{"n_layer": 15, "d_model": 64, "n_head": 2, "n_kv_head": 2, "head_dim": 32, "d_mlp": 320, "vocab_size": 858, "activation": "squared_relu", "norm": "rmsnorm", "norm_place": "pre", "norm_eps": 1e-06, "positions": "rope", "rope_base": 545000.0, "rope_fraction": 0.5, "qk_norm": true, "attn_scale": 0.177, "bias": "all", "tie_embeddings": "early", "parallel_block": false, "extras": ["local attention windows", "shifted keys", "value residuals"], "init": "uniform", "init_std_qkv": 0.0778, "init_std_o": 0.0778, "init_std_up": 0.0778, "init_std_down": 0.0, "optimizer": "muon_variant", "lr": 0.00542, "lr_mult_up": 0.826, "beta1": 0.95, "lr_head": 0.00864, "grad_clip": 0.5, "warmup_steps": 81, "schedule": "wsd", "decay_fraction": 0.821, "decay_shape": "linear", "final_lr_fraction": 0.0, "batch_tokens": 16384, "seq_len": 1024, "doc_mask": true, "train_tokens": 117100000, "steps": 7148, "dataset": "wikipedia_en"}
Each number is 50 + 12 x the weight over its row's rms, rounded and kept within 0 to 99. Layers, rows and columns count from 0. The size before them is the row's rms in percent of the matrix's.

# q: layer 11 attention query, 64x64, rms 0.281, rows 0-31, columns 0-63
# k: layer 11 attention key, 64x64, rms 0.274, rows 0-31, columns 0-63
# v: layer 11 attention value, 64x64, rms 0.325, rows 0-20, columns 0-63
# o: layer 11 attention output (transposed), 64x64, rms 0.272, rows 0-19, columns 0-63
q0 127:69 32 54 61 53 23 56 50 45 43 60 49 66 27 60 62 61 41 36 53 53 64 47 56 52 54 55 35 54 37 48 35 51 48 44 60 48 56 44 53 58 66 32 68 36 33 47 67 35 71 39 77 52 58 60 55 32 30 44 43 35 36 65 54
k0 128:59 37 44 50 31 51 46 59 60 40 29 62 22 65 47 46 47 46 45 50 44 44 53 47 49 48 50 68 46 47 70 61 38 40 68 20 53 56 58 29 50 59 42 57 66 54 62 56 65 59 44 48 43 33 77 66 74 45 50 69 39 47 46 65
q1 058:53 46 67 60 58 54 41 35 51 57 44 40 43 61 52 71 48 53 57 64 53 51 55 37 57 35 48 67 62 52 28 46 47 62 59 54 55 42 24 66 51 43 45 30 51 35 59 46 40 58 27 52 62 43 48 42 65 72 81 44 78 32 59 52
k1 054:34 54 28 47 37 62 59 56 39 47 63 45 55 57 45 35 58 36 27 55 49 44 53 66 40 56 43 55 51 51 62 50 54 39 53 38 31 54 56 34 70 55 25 63 54 56 53 68 68 35 52 31 86 43 59 45 70 71 47 60 48 45 55 43
q2 061:62 67 48 46 38 57 48 59 48 57 45 45 47 19 38 21 54 39 33 38 53 48 50 35 55 54 57 38 45 41 60 52 55 39 56 53 80 61 71 52 63 48 49 65 69 48 43 44 63 21 64 69 55 41 31 52 49 56 55 65 50 47 61 38
k2 102:63 55 55 45 53 17 45 40 52 55 55 55 48 52 39 45 65 64 50 59 42 59 57 49 55 28 33 70 42 50 41 58 54 78 39 41 57 49 65 52 38 53 32 36 39 64 37 82 68 59 44 51 57 58 63 54 68 50 68 34 56 49 64 39
q3 099:62 58 64 36 77 58 44 62 68 46 67 56 59 53 46 47 54 43 54 40 56 77 32 48 26 46 56 42 72 21 51 47 57 58 48 54 38 58 44 30 48 50 42 49 45 38 70 63 28 49 42 52 41 52 63 41 49 62 43 60 37 57 54 75
k3 082:49 41 60 44 41 41 54 35 55 30 43 60 61 54 56 50 44 50 58 49 63 46 75 49 79 71 35 47 46 43 46 48 53 78 54 54 26 54 67 46 47 54 50 64 62 75 33 60 44 49 35 22 44 55 67 63 51 51 50 40 56 61 70 55
q4 090:53 57 36 38 33 43 54 58 59 27 54 45 42 63 65 55 51 39 58 65 34 63 45 50 30 67 38 52 21 44 62 23 45 56 58 61 65 35 32 47 45 65 41 62 31 49 63 35 46 47 51 70 34 45 53 52 38 61 65 61 44 61 46 58
k4 086:41 45 53 45 47 57 43 48 35 37 60 38 41 36 35 56 42 56 46 57 20 55 57 47 25 32 59 35 40 58 20 66 68 50 52 41 43 52 55 34 55 71 44 39 28 54 58 42 56 37 42 61 58 51 26 47 67 51 51 59 50 41 51 73
q5 068:62 44 33 62 38 48 64 54 54 59 28 61 49 53 46 51 61 37 49 43 60 49 32 45 38 54 52 59 46 46 88 44 77 60 50 43 61 59 55 51 53 91 57 38 69 59 51 65 55 57 46 54 29 59 52 55 47 46 38 50 55 38 35 56
k5 087:41 39 62 58 62 55 48 34 45 58 51 38 60 53 37 67 69 33 60 67 65 50 65 47 70 38 49 60 40 45 59 49 31 59 51 43 43 42 64 58 36 57 81 56 67 55 33 58 43 77 49 60 72 45 64 36 51 51 61 55 35 33 44 49
q6 100:61 28 44 55 38 67 57 41 47 43 41 53 63 49 45 37 67 33 33 52 47 31 46 54 50 61 48 07 54 72 51 52 50 54 59 53 47 61 41 49 62 36 61 65 47 43 59 45 50 25 60 55 63 53 43 48 38 75 61 63 56 50 44 70
k6 088:48 34 59 66 59 61 56 51 56 47 39 60 51 47 51 64 46 60 46 65 38 37 63 72 58 60 60 51 46 54 42 27 55 40 53 56 37 61 63 28 67 62 75 54 66 56 50 36 71 60 47 35 53 22 49 37 38 31 56 62 28 53 43 47
q7 129:39 46 47 63 47 33 66 51 55 79 35 58 39 69 47 57 50 69 53 57 40 52 63 59 35 36 49 39 59 63 39 58 47 57 49 46 21 46 42 42 71 59 49 41 50 53 56 54 36 72 35 52 70 32 71 23 49 59 59 39 48 47 46 53
k7 119:26 58 35 53 61 35 61 47 50 12 72 49 36 56 70 60 41 52 60 42 41 55 52 46 50 50 58 46 57 55 32 43 55 35 33 49 60 56 43 51 61 60 57 33 21 23 47 56 31 46 60 38 25 44 48 49 45 50 46 47 48 45 45 55
q8 185:78 36 67 33 44 61 50 55 70 51 49 67 48 58 36 65 72 72 50 55 71 50 64 56 37 41 59 58 74 66 47 58 59 60 48 44 43 60 40 41 68 41 52 53 41 58 53 67 47 54 30 37 52 46 63 48 65 73 51 54 53 46 41 67
k8 122:63 47 53 63 55 52 57 50 27 76 47 38 57 58 59 35 63 49 48 57 70 39 54 33 48 56 72 52 51 60 53 47 49 55 47 38 58 45 40 60 46 61 34 26 66 48 53 58 78 61 43 46 70 67 39 37 49 50 79 36 56 29 38 48
q9 074:54 38 36 49 59 56 50 49 58 46 38 49 58 37 43 40 53 48 48 37 46 64 45 45 48 58 57 33 44 32 88 46 61 36 70 54 76 48 70 46 44 52 53 57 71 65 52 73 60 42 54 38 35 62 46 47 55 22 37 66 46 54 29 46
k9 069:44 41 45 58 38 52 62 39 47 53 51 42 47 71 55 54 30 31 71 51 64 52 63 44 62 74 62 52 57 48 57 51 40 66 51 61 39 37 44 57 55 61 43 59 30 54 55 28 22 40 75 34 62 35 51 58 53 59 41 57 38 41 24 63
q10 089:50 68 61 48 40 40 63 65 56 54 60 48 51 50 47 53 46 73 82 59 52 44 53 71 56 49 57 66 61 52 38 52 47 62 23 47 15 72 41 40 44 51 62 39 30 28 60 40 50 71 50 50 59 39 59 55 53 55 47 60 57 57 52 60
k10 094:60 49 57 47 42 30 46 51 59 63 41 39 41 52 39 42 74 70 53 60 66 68 57 51 46 23 54 68 58 50 38 58 54 81 51 46 49 35 54 53 38 54 43 52 45 66 35 72 67 65 46 45 52 59 64 36 56 60 55 31 39 47 73 39
q11 084:43 37 34 53 56 49 76 64 54 53 37 55 49 55 73 57 64 66 48 42 68 64 65 46 70 48 57 43 66 60 41 74 52 64 43 50 63 37 55 58 57 66 38 73 56 55 42 67 62 50 59 56 56 71 61 32 53 55 54 54 38 24 50 62
k11 085:75 33 37 80 55 51 52 47 61 76 58 49 29 42 45 63 52 43 49 65 52 77 53 49 46 47 50 41 61 59 72 68 52 65 48 40 59 60 55 63 57 46 55 37 59 66 43 48 70 61 52 52 74 57 55 64 47 39 52 37 54 61 46 35
q12 088:41 43 53 39 59 71 36 67 71 58 49 60 58 69 71 62 57 61 49 42 59 69 40 43 69 46 40 64 62 48 56 68 60 66 81 35 51 65 42 49 51 50 25 53 37 47 58 72 34 59 37 54 41 56 57 55 62 42 49 58 59 46 52 59
k12 106:29 66 26 46 76 70 43 41 62 32 62 30 69 57 33 45 41 38 67 58 33 28 46 42 64 51 45 57 41 53 67 45 65 49 59 51 39 42 44 50 50 42 55 41 54 30 53 50 41 48 52 61 60 61 61 46 65 45 46 46 46 51 21 37
q13 126:71 42 47 45 61 45 45 31 57 55 47 41 52 39 53 41 72 44 37 39 76 48 64 26 56 39 52 64 68 41 42 87 81 67 41 44 64 47 56 60 54 53 33 63 49 51 30 58 56 48 54 45 53 40 60 53 59 59 62 55 43 52 44 49
k13 102:65 38 69 46 40 41 40 72 67 49 40 64 48 66 57 39 31 55 42 43 71 36 50 24 55 58 57 60 71 46 42 74 57 53 41 29 45 46 48 54 46 39 40 45 24 53 58 69 52 49 62 35 55 45 50 48 54 72 44 66 60 34 57 49
q14 112:28 41 36 41 57 59 68 50 64 51 46 57 42 69 50 72 47 66 80 61 56 54 48 74 63 46 54 53 51 62 46 46 45 42 43 41 21 66 39 53 41 60 56 35 37 57 59 56 39 77 57 39 59 41 66 58 57 36 41 44 63 36 56 56
k14 088:55 58 65 60 48 47 55 63 62 32 57 61 56 58 41 85 36 60 34 58 34 36 62 39 23 62 53 66 45 55 51 51 35 40 48 55 42 39 43 35 37 41 49 44 53 43 81 54 61 42 57 48 46 47 67 59 42 69 56 43 72 66 52 54
q15 129:36 40 43 65 52 49 46 57 36 65 52 39 48 57 74 56 45 47 63 72 63 49 59 47 55 64 39 85 43 43 41 56 36 49 53 43 43 33 33 58 61 39 51 23 66 44 30 48 50 62 52 36 52 53 52 74 41 26 45 51 65 55 56 40
k15 099:33 43 40 35 52 69 50 39 87 60 50 53 47 63 51 55 34 60 49 46 46 56 56 56 65 58 39 50 84 68 44 37 39 58 43 51 47 58 49 39 56 36 51 62 38 59 41 36 60 19 60 36 47 38 61 69 42 55 63 38 46 54 46 45
q16 135:46 33 53 60 58 54 43 56 57 66 49 53 50 59 70 61 58 49 60 72 52 48 49 44 58 49 49 64 57 27 60 66 48 67 42 26 36 21 53 37 40 63 55 16 61 47 61 60 41 67 43 48 61 54 78 51 53 54 60 37 54 51 66 56
k16 110:78 43 66 44 40 47 29 51 66 70 32 55 45 66 52 70 50 69 58 57 41 47 55 57 47 53 80 68 60 56 55 44 51 35 51 38 53 40 41 59 45 46 41 41 40 27 58 54 58 72 27 51 55 49 38 46 58 47 53 57 69 52 28 50
q17 139:42 63 55 42 52 53 48 57 58 36 40 61 29 58 44 66 52 66 44 69 29 56 45 76 32 53 67 49 49 34 44 29 44 33 49 58 65 53 46 39 50 32 41 38 68 50 48 54 62 60 40 49 43 38 64 55 51 45 55 45 81 65 41 75
k17 101:51 66 50 55 53 60 61 57 42 30 41 38 46 38 36 37 66 57 34 63 50 39 33 53 38 50 47 37 46 56 71 32 45 49 71 58 55 73 49 57 47 48 67 61 72 56 47 45 50 49 38 53 30 48 28 24 36 45 62 47 37 54 69 31
q18 081:63 31 51 52 52 64 56 59 65 40 38 42 40 52 48 63 47 50 69 40 60 63 54 37 45 47 64 70 59 49 40 41 66 72 63 28 46 26 37 43 43 48 22 64 38 61 42 63 41 46 43 33 43 56 52 68 66 39 43 68 38 56 39 61
k18 085:58 54 46 18 68 39 56 30 52 28 74 44 54 34 46 36 48 48 25 37 44 65 35 57 56 41 41 39 54 59 26 53 47 49 45 42 70 60 40 52 32 47 56 59 55 65 44 44 54 40 48 45 42 35 52 56 55 31 64 67 57 32 44 55
q19 153:58 70 57 58 68 47 65 50 62 68 32 35 54 53 56 28 40 45 61 37 54 65 49 27 45 49 61 65 63 61 55 64 50 53 61 46 65 37 59 73 50 34 46 35 54 37 23 54 38 74 43 41 57 43 46 54 74 46 42 43 51 43 56 37
k19 117:42 54 60 48 67 34 25 47 41 38 43 45 64 45 59 66 49 59 55 38 62 56 54 44 41 41 67 58 69 53 27 81 49 44 37 41 51 43 32 31 55 60 71 35 36 65 61 43 58 56 32 50 56 35 38 46 50 45 60 42 58 30 47 63
q20 079:58 58 60 46 57 61 25 59 57 25 51 49 52 62 46 57 38 41 26 40 60 63 48 42 54 58 51 44 61 46 81 69 54 57 51 67 72 63 29 56 64 54 47 46 60 48 59 49 54 44 61 78 40 71 40 61 47 27 42 58 52 41 42 53
k20 079:40 35 36 32 38 37 61 35 55 79 54 50 57 52 57 62 57 30 45 61 62 66 50 53 53 39 57 81 48 50 51 43 47 78 42 49 63 47 50 43 54 72 43 35 31 51 32 56 57 45 43 35 54 32 63 41 43 51 54 64 30 50 57 36
q21 084:29 44 59 56 61 62 44 32 32 60 69 49 53 66 39 48 41 56 60 67 44 47 51 70 47 53 52 36 34 49 54 33 39 29 38 50 27 60 58 44 60 50 67 32 56 45 63 70 45 48 43 22 37 47 49 38 54 51 34 52 38 67 47 70
k21 119:40 45 44 65 56 59 42 40 60 44 69 62 35 51 64 80 43 48 57 61 30 46 58 50 39 47 41 55 64 69 34 46 43 52 44 47 36 41 32 36 42 53 50 30 40 40 59 26 58 78 65 43 58 60 51 43 52 29 61 55 49 44 32 70
q22 077:48 64 48 55 61 47 56 38 43 62 35 39 38 23 66 48 42 63 80 45 37 64 47 44 37 56 53 79 43 31 72 60 63 48 32 49 53 34 50 57 20 59 44 63 73 52 52 51 60 53 51 55 62 46 41 47 62 40 63 56 41 47 43 50
k22 121:38 46 50 76 73 56 56 45 39 43 60 59 56 54 58 51 75 50 60 54 34 56 44 61 67 55 36 54 30 55 66 37 43 47 73 55 41 41 66 44 57 64 63 41 58 69 27 43 39 57 51 35 51 49 58 50 52 14 49 54 36 60 55 51
q23 083:48 50 57 47 74 64 44 84 51 53 45 40 49 47 54 48 48 55 46 62 46 49 44 50 35 62 35 61 36 42 76 32 27 36 70 50 39 47 32 52 39 46 50 31 75 32 59 44 34 53 35 61 43 56 56 54 76 46 44 51 50 61 59 49
k23 087:41 43 49 46 42 25 59 70 43 45 48 44 55 61 48 50 57 60 50 59 82 35 51 58 43 54 65 32 58 70 43 56 34 51 16 56 46 44 41 55 52 35 75 56 49 30 54 51 71 57 58 42 47 35 49 47 32 67 33 53 45 54 52 65
q24 071:35 45 53 49 58 50 20 37 42 48 45 57 38 59 44 53 53 51 45 46 37 67 42 47 34 33 55 41 43 50 55 34 59 35 65 60 71 45 47 56 55 46 41 64 46 49 68 61 51 39 35 58 57 68 10 34 37 43 42 50 71 29 44 42
k24 108:62 43 40 41 40 62 54 70 78 40 42 53 35 43 47 69 42 72 38 47 70 58 44 49 67 56 72 51 65 46 45 51 58 50 48 40 62 31 41 50 63 48 41 55 51 40 64 37 67 38 51 53 43 51 52 44 54 54 42 72 40 51 13 61
q25 078:41 50 55 33 55 49 65 50 30 55 38 47 38 46 64 52 49 53 66 46 48 56 56 47 44 62 72 46 67 43 60 66 43 59 59 64 43 52 49 52 71 62 56 41 76 27 37 52 41 43 56 35 66 36 86 38 45 35 37 31 37 42 58 47
k25 104:72 60 33 40 35 39 61 67 76 47 57 57 57 30 37 46 54 55 37 39 45 53 49 64 31 50 58 30 57 38 71 41 59 42 31 37 34 42 44 53 44 35 41 56 46 42 76 35 56 58 51 61 47 65 48 51 46 59 48 64 54 69 49 70
q26 095:37 64 41 47 43 50 53 45 46 29 57 65 64 34 52 62 56 47 53 32 46 59 29 36 61 49 49 54 50 23 48 37 63 41 33 60 60 31 55 48 44 68 40 75 59 62 56 42 62 26 65 67 45 53 42 53 40 45 63 73 39 54 33 55
k26 100:45 49 41 53 42 53 52 37 41 38 51 51 57 64 57 52 40 42 47 27 41 48 63 54 45 72 40 65 73 53 41 53 47 56 37 33 45 67 34 38 47 57 55 40 24 75 66 71 35 44 62 67 43 53 47 54 63 67 30 46 60 53 24 44
q27 109:53 56 34 45 59 62 42 52 61 43 46 36 46 33 63 51 54 44 37 36 47 71 50 53 52 70 65 37 61 36 65 76 60 57 53 48 81 47 48 62 33 66 52 53 38 68 51 46 69 42 57 34 28 43 50 66 53 39 72 61 64 44 58 55
k27 113:46 51 29 37 58 50 37 50 54 36 53 68 52 48 59 27 51 44 57 51 60 80 59 44 39 46 60 61 48 32 58 53 50 62 39 39 59 70 32 59 67 20 51 32 56 53 46 27 62 50 54 57 40 34 64 44 33 42 50 55 34 34 39 60
q28 078:40 54 63 60 42 39 35 53 32 33 43 30 44 47 53 45 65 53 29 61 45 44 57 49 52 45 67 35 55 51 40 52 42 38 57 53 67 17 52 50 39 47 52 54 41 48 47 52 49 47 68 55 56 83 40 47 44 34 44 25 26 54 73 41
k28 101:38 30 54 67 68 44 44 49 52 31 59 30 51 77 36 54 45 49 43 61 51 47 45 62 43 49 47 46 69 45 42 74 48 50 53 50 48 46 59 30 56 44 37 74 49 50 52 51 24 42 47 47 64 66 67 85 47 59 27 48 54 52 47 41
q29 095:61 29 49 64 50 72 60 42 52 50 47 41 68 54 49 41 56 25 51 53 50 49 45 43 84 48 56 51 65 56 50 72 66 59 38 41 49 55 62 43 71 54 54 47 54 21 43 50 34 48 48 44 47 50 53 42 30 57 46 57 70 17 55 40
k29 082:66 56 49 58 47 48 56 48 34 46 43 37 59 47 47 56 57 50 42 45 45 47 55 36 49 58 22 32 50 56 59 52 55 67 42 38 78 68 45 19 60 43 56 38 63 57 62 62 47 40 66 75 68 70 71 44 54 67 47 33 59 41 57 56
q30 120:48 38 33 51 49 50 64 52 57 57 48 60 57 72 55 73 39 75 64 88 34 47 55 82 54 51 59 48 61 73 44 49 39 43 70 40 23 58 46 37 55 51 60 41 45 55 52 62 53 64 49 38 58 42 49 45 50 58 46 47 48 43 48 44
k30 098:35 07 40 36 48 63 52 35 43 48 56 56 50 67 43 61 47 45 56 51 47 45 51 52 60 69 50 48 63 63 39 35 49 54 22 48 20 56 49 43 62 31 44 37 32 43 63 47 42 55 53 60 43 49 51 49 59 56 36 65 47 39 44 72
q31 074:65 55 71 55 43 43 53 54 42 53 32 44 47 46 31 52 55 42 57 41 29 49 62 45 37 58 36 32 43 39 64 36 52 59 36 42 69 46 45 44 42 35 51 47 68 36 42 55 56 40 26 46 35 43 41 43 65 84 68 46 50 27 60 66
k31 114:63 61 45 44 43 58 42 40 51 62 40 40 48 74 56 38 53 37 38 61 47 37 59 62 65 53 35 63 36 34 58 67 59 57 51 44 48 37 34 53 49 55 41 70 36 47 58 48 59 31 62 15 53 39 59 66 46 68 47 25 51 73 56 49
v0 109:22 38 75 38 60 38 34 41 37 50 37 54 42 55 63 53 32 62 35 56 66 60 29 57 72 62 57 41 51 42 48 62 35 49 50 55 65 51 35 65 38 31 48 61 57 35 43 60 54 67 37 61 44 46 36 31 35 60 54 41 45 43 42 55
o0 102:61 50 52 52 54 31 48 63 31 34 73 57 58 62 46 50 56 24 38 59 55 42 41 64 47 45 47 48 46 58 51 52 61 43 42 73 55 60 57 44 51 75 48 49 38 38 72 62 34 30 60 49 29 54 19 42 46 54 36 64 46 41 31 46
v1 086:51 65 55 57 62 46 39 27 46 66 50 49 38 60 46 54 48 40 38 65 43 29 45 29 49 48 45 52 47 24 38 55 15 30 46 32 52 36 39 50 38 59 49 63 21 39 50 42 57 68 57 47 42 58 51 50 57 50 73 70 55 48 46 54
o1 101:28 38 60 46 31 65 53 66 58 35 62 49 50 36 60 60 68 55 42 43 50 46 49 42 71 45 53 70 52 34 50 38 58 51 59 61 68 45 59 41 43 48 43 58 40 62 42 59 44 46 65 63 48 79 42 62 47 31 56 78 29 28 52 47
v2 089:50 77 45 42 62 44 57 56 33 35 59 54 67 57 44 66 34 47 48 42 59 53 52 47 50 32 59 47 52 50 66 25 62 47 33 59 61 44 78 52 57 53 45 71 56 47 35 49 40 45 29 44 25 52 62 42 40 36 46 24 51 44 67 41
o2 107:45 54 51 62 41 66 47 44 51 61 63 58 69 59 33 47 44 55 54 63 33 50 44 62 54 32 37 31 44 70 49 39 34 49 29 52 45 77 38 50 52 46 51 46 42 77 65 49 63 57 28 47 42 32 37 42 51 82 59 64 51 43 54 57
v3 096:33 46 48 59 36 53 23 62 55 34 47 30 30 53 48 33 65 35 41 55 42 41 59 33 52 49 60 49 36 24 29 43 70 37 48 32 55 40 52 45 58 47 59 41 24 48 46 48 58 58 39 36 44 57 43 23 49 50 54 38 38 49 45 64
o3 121:52 58 46 57 58 24 48 49 54 41 60 52 58 46 45 59 35 67 71 51 48 74 52 40 69 30 55 48 43 55 33 68 51 51 53 53 51 36 62 51 43 42 20 75 37 58 70 57 67 43 43 48 49 49 45 46 44 47 34 19 35 62 41 41
v4 100:38 73 44 53 61 36 46 56 64 49 64 68 65 53 56 40 43 56 71 46 59 59 59 71 52 29 55 38 38 70 65 42 55 45 49 55 52 50 59 42 58 65 34 44 38 19 38 49 44 53 35 29 59 52 53 30 66 49 45 38 47 37 52 72
o4 109:47 48 43 50 42 48 58 70 28 53 48 43 52 63 21 45 63 62 61 38 62 56 46 55 35 30 61 49 68 77 38 52 45 25 25 50 47 69 44 51 64 47 54 41 44 55 39 25 48 45 57 33 54 48 37 54 52 59 66 45 37 32 49 52
v5 083:40 47 48 30 56 58 67 43 39 64 47 54 58 64 59 40 51 34 56 54 38 47 37 71 52 55 76 41 36 42 39 37 43 31 46 49 59 26 30 49 48 44 46 70 56 44 44 46 74 45 59 35 24 52 60 68 39 56 66 38 56 40 45 65
o5 110:46 47 53 53 61 50 57 46 50 42 30 40 44 38 62 51 62 37 50 26 51 57 51 48 31 48 40 51 53 51 48 36 57 35 67 24 49 11 23 52 42 50 59 40 72 60 37 63 44 30 56 48 41 49 49 34 64 50 67 62 41 48 61 61
v6 105:54 31 51 56 72 61 33 56 67 33 40 50 63 51 65 54 55 67 57 74 34 58 52 39 70 71 63 44 47 52 53 36 69 55 62 58 59 30 65 60 29 55 59 52 48 45 52 56 39 57 27 53 32 46 51 36 52 49 56 33 69 55 62 59
o6 101:31 70 65 52 46 57 50 50 44 47 56 45 58 31 49 44 59 52 55 32 57 54 46 29 43 60 51 49 49 30 56 76 76 38 26 60 45 49 58 43 42 54 50 52 64 54 75 53 61 40 63 71 45 32 41 44 38 72 57 48 55 27 54 62
v7 092:39 51 40 40 45 43 33 35 57 41 63 67 63 48 49 44 38 41 51 74 64 56 59 44 46 53 42 68 62 49 31 42 59 54 37 32 56 59 82 35 24 42 64 81 44 54 45 57 49 63 51 49 40 55 60 28 37 46 54 36 52 45 44 56
o7 114:60 61 59 26 60 33 50 39 50 25 61 53 52 27 35 49 41 66 60 45 60 47 43 34 66 49 34 45 43 40 59 42 45 19 41 39 70 57 53 54 44 56 46 73 56 57 80 48 51 46 40 53 35 51 54 48 31 42 59 55 44 48 46 68
v8 081:62 51 32 59 60 24 41 44 62 59 54 34 44 33 61 73 47 54 47 50 55 26 57 57 49 56 43 34 41 52 26 64 51 48 63 50 46 49 47 41 57 45 59 64 55 35 52 54 37 50 69 61 42 58 56 33 42 81 67 63 58 33 27 60
o8 108:65 51 27 55 43 50 60 54 64 34 28 62 53 54 63 50 38 29 63 33 41 62 58 55 55 79 48 65 60 30 47 66 48 45 41 40 59 43 57 50 46 45 44 55 58 45 36 42 42 33 69 51 38 38 46 65 43 65 56 78 40 69 50 42
v9 110:48 65 51 73 46 43 81 59 51 52 67 36 48 43 50 52 48 36 61 72 40 46 49 43 57 33 28 64 51 55 40 41 46 57 22 33 44 56 62 33 43 18 47 49 37 51 42 30 41 40 53 54 41 57 52 52 30 48 51 34 45 53 40 43
o9 101:76 45 42 50 51 42 53 44 49 48 48 61 62 49 59 34 70 42 46 50 65 59 34 55 31 46 37 19 44 50 50 40 49 54 34 58 61 72 21 49 50 30 40 54 40 80 53 49 42 37 47 57 41 32 33 57 45 63 34 55 38 61 51 52
v10 086:47 62 42 70 65 48 70 48 46 65 62 62 73 63 43 63 55 40 33 52 45 42 28 62 40 36 42 48 35 35 70 33 50 50 37 50 70 37 52 46 43 48 70 50 59 52 60 67 50 53 60 32 59 63 57 60 53 38 67 67 36 66 55 35
o10 115:47 42 48 43 50 53 62 52 45 49 62 52 74 44 70 60 39 39 61 57 49 54 43 45 70 51 27 48 41 41 63 59 39 70 48 74 47 54 30 77 49 44 36 66 31 61 52 34 57 62 46 69 60 54 65 50 44 66 41 32 34 65 66 49
v11 097:43 64 36 64 62 53 43 34 79 28 57 44 35 51 54 40 46 52 57 58 40 62 41 49 66 51 38 55 46 40 39 46 47 50 45 29 47 49 68 47 50 39 54 41 47 65 62 73 30 60 67 43 15 70 41 40 56 53 44 45 29 55 48 44
o11 126:87 49 42 56 68 45 53 51 62 47 50 51 59 42 64 38 55 43 51 23 67 52 41 45 53 58 50 49 64 46 57 78 80 64 63 30 45 45 59 62 41 40 47 74 55 61 50 63 65 47 44 40 44 49 58 46 60 58 61 63 45 33 41 58
v12 085:67 63 51 73 60 50 43 41 61 47 38 32 44 52 70 46 42 30 40 59 40 66 84 42 63 59 54 49 35 60 39 43 40 68 57 54 55 49 71 52 39 33 49 65 49 72 43 59 55 33 49 58 63 67 37 52 51 38 35 40 42 62 41 47
o12 104:43 54 38 41 50 60 51 37 63 35 38 61 54 51 55 28 58 71 72 70 46 68 55 26 49 58 46 41 51 52 36 63 51 56 34 40 44 28 43 42 53 61 42 46 47 39 38 50 32 47 51 70 39 43 62 44 39 72 74 62 39 33 43 63
v13 085:47 47 44 34 55 75 59 48 24 63 56 64 63 47 58 41 64 45 61 48 61 14 43 41 62 52 66 57 30 58 32 43 47 52 54 38 29 35 40 50 26 63 68 56 47 49 67 52 46 50 42 50 65 54 55 55 31 57 58 34 39 52 51 51
o13 088:56 44 44 68 43 60 53 67 58 45 49 38 53 66 56 55 60 36 46 55 58 69 47 64 42 47 67 41 73 50 57 55 50 48 60 56 63 22 70 37 52 73 48 26 74 59 47 51 43 65 50 46 33 56 32 60 58 29 31 34 47 55 38 53
v14 112:49 46 47 46 35 43 51 42 60 37 35 26 66 39 43 66 42 43 49 38 50 58 42 38 45 23 32 40 56 52 52 27 76 67 46 46 41 30 45 65 54 60 45 42 32 59 39 39 59 52 42 67 54 40 67 31 52 44 69 54 27 54 53 51
o14 123:21 52 36 48 54 40 47 50 52 60 71 68 39 79 49 61 53 65 47 64 40 57 47 64 31 45 65 36 53 56 40 27 36 53 57 66 52 48 39 43 68 62 59 44 38 45 67 63 56 58 70 42 40 71 33 52 55 33 52 62 48 52 46 55
v15 077:67 60 56 34 65 48 58 49 35 50 55 38 47 29 49 48 33 42 22 47 48 55 51 48 57 38 63 40 57 50 49 50 44 36 56 53 75 55 36 64 51 51 44 51 47 43 48 48 30 54 89 27 46 74 44 49 29 68 47 48 50 55 42 68
o15 088:39 48 44 56 31 48 37 51 43 36 84 40 45 62 51 58 54 39 52 65 36 39 53 49 48 49 47 57 48 61 35 26 70 54 43 51 44 45 49 29 71 40 34 60 30 70 44 36 59 51 51 36 39 61 34 61 51 49 45 53 65 32 25 39
v16 090:46 42 54 58 46 60 43 46 60 33 38 45 73 44 60 26 35 50 45 44 58 51 39 42 49 60 43 39 62 48 56 37 53 27 39 41 37 27 39 44 52 47 40 44 40 33 35 48 38 54 59 65 45 67 61 30 34 34 77 51 57 41 65 77
o16 123:66 58 63 52 46 39 48 49 38 35 50 54 51 39 50 47 54 51 42 53 47 38 47 42 65 32 36 32 26 53 33 64 51 63 25 56 67 22 46 54 52 54 21 73 67 53 61 40 62 44 60 65 62 61 54 59 39 63 61 41 40 58 51 66
v17 102:38 41 65 48 33 46 26 56 55 51 55 47 52 36 45 43 54 55 54 48 22 39 73 54 75 58 59 54 39 71 31 71 64 55 55 36 68 74 48 55 53 53 38 73 41 49 51 55 42 63 48 34 59 49 38 64 40 49 48 59 42 39 52 68
o17 103:57 37 54 56 38 60 44 40 55 52 48 48 40 36 43 47 48 76 57 30 65 53 32 71 36 58 44 34 31 47 63 44 60 35 60 73 55 53 52 33 39 41 62 67 48 51 63 53 60 57 50 49 23 45 37 45 48 49 28 66 74 49 35 36
v18 072:64 39 58 59 51 34 47 31 45 55 60 36 47 62 56 51 49 71 60 56 33 58 53 57 40 67 59 69 48 61 40 46 46 49 61 51 45 60 41 57 24 21 70 55 54 64 70 36 46 34 43 46 20 41 38 56 58 63 37 58 37 56 53 42
o18 102:70 24 56 45 39 48 64 33 57 59 53 54 56 65 47 45 59 47 42 63 67 65 42 66 75 36 56 50 60 63 49 72 65 65 58 61 57 69 50 54 53 47 33 55 49 70 39 72 49 60 43 55 50 52 36 40 54 51 41 39 58 45 39 20
v19 104:53 55 26 58 54 26 65 47 53 39 49 68 56 51 47 52 52 39 51 53 48 43 54 41 56 39 37 41 30 55 47 42 35 49 76 66 46 28 58 45 75 40 34 43 66 66 61 74 78 53 45 41 43 40 57 47 43 60 61 39 64 40 34 54
o19 107:42 34 53 48 58 36 46 56 63 56 50 37 72 79 63 65 55 40 45 53 70 47 64 39 68 39 61 52 70 56 42 78 30 59 36 49 59 35 64 41 48 44 60 35 45 65 41 50 48 56 52 43 63 49 49 43 47 30 52 52 53 61 55 20
v20 098:63 41 49 59 59 54 52 36 54 49 44 48 34 68 28 45 44 67 32 48 44 43 52 29 40 32 36 57 50 48 37 32 69 46 31 37 53 65 53 73 41 71 49 51 49 49 34 43 29 45 63 45 62 61 61 68 72 51 51 42 49 34 31 41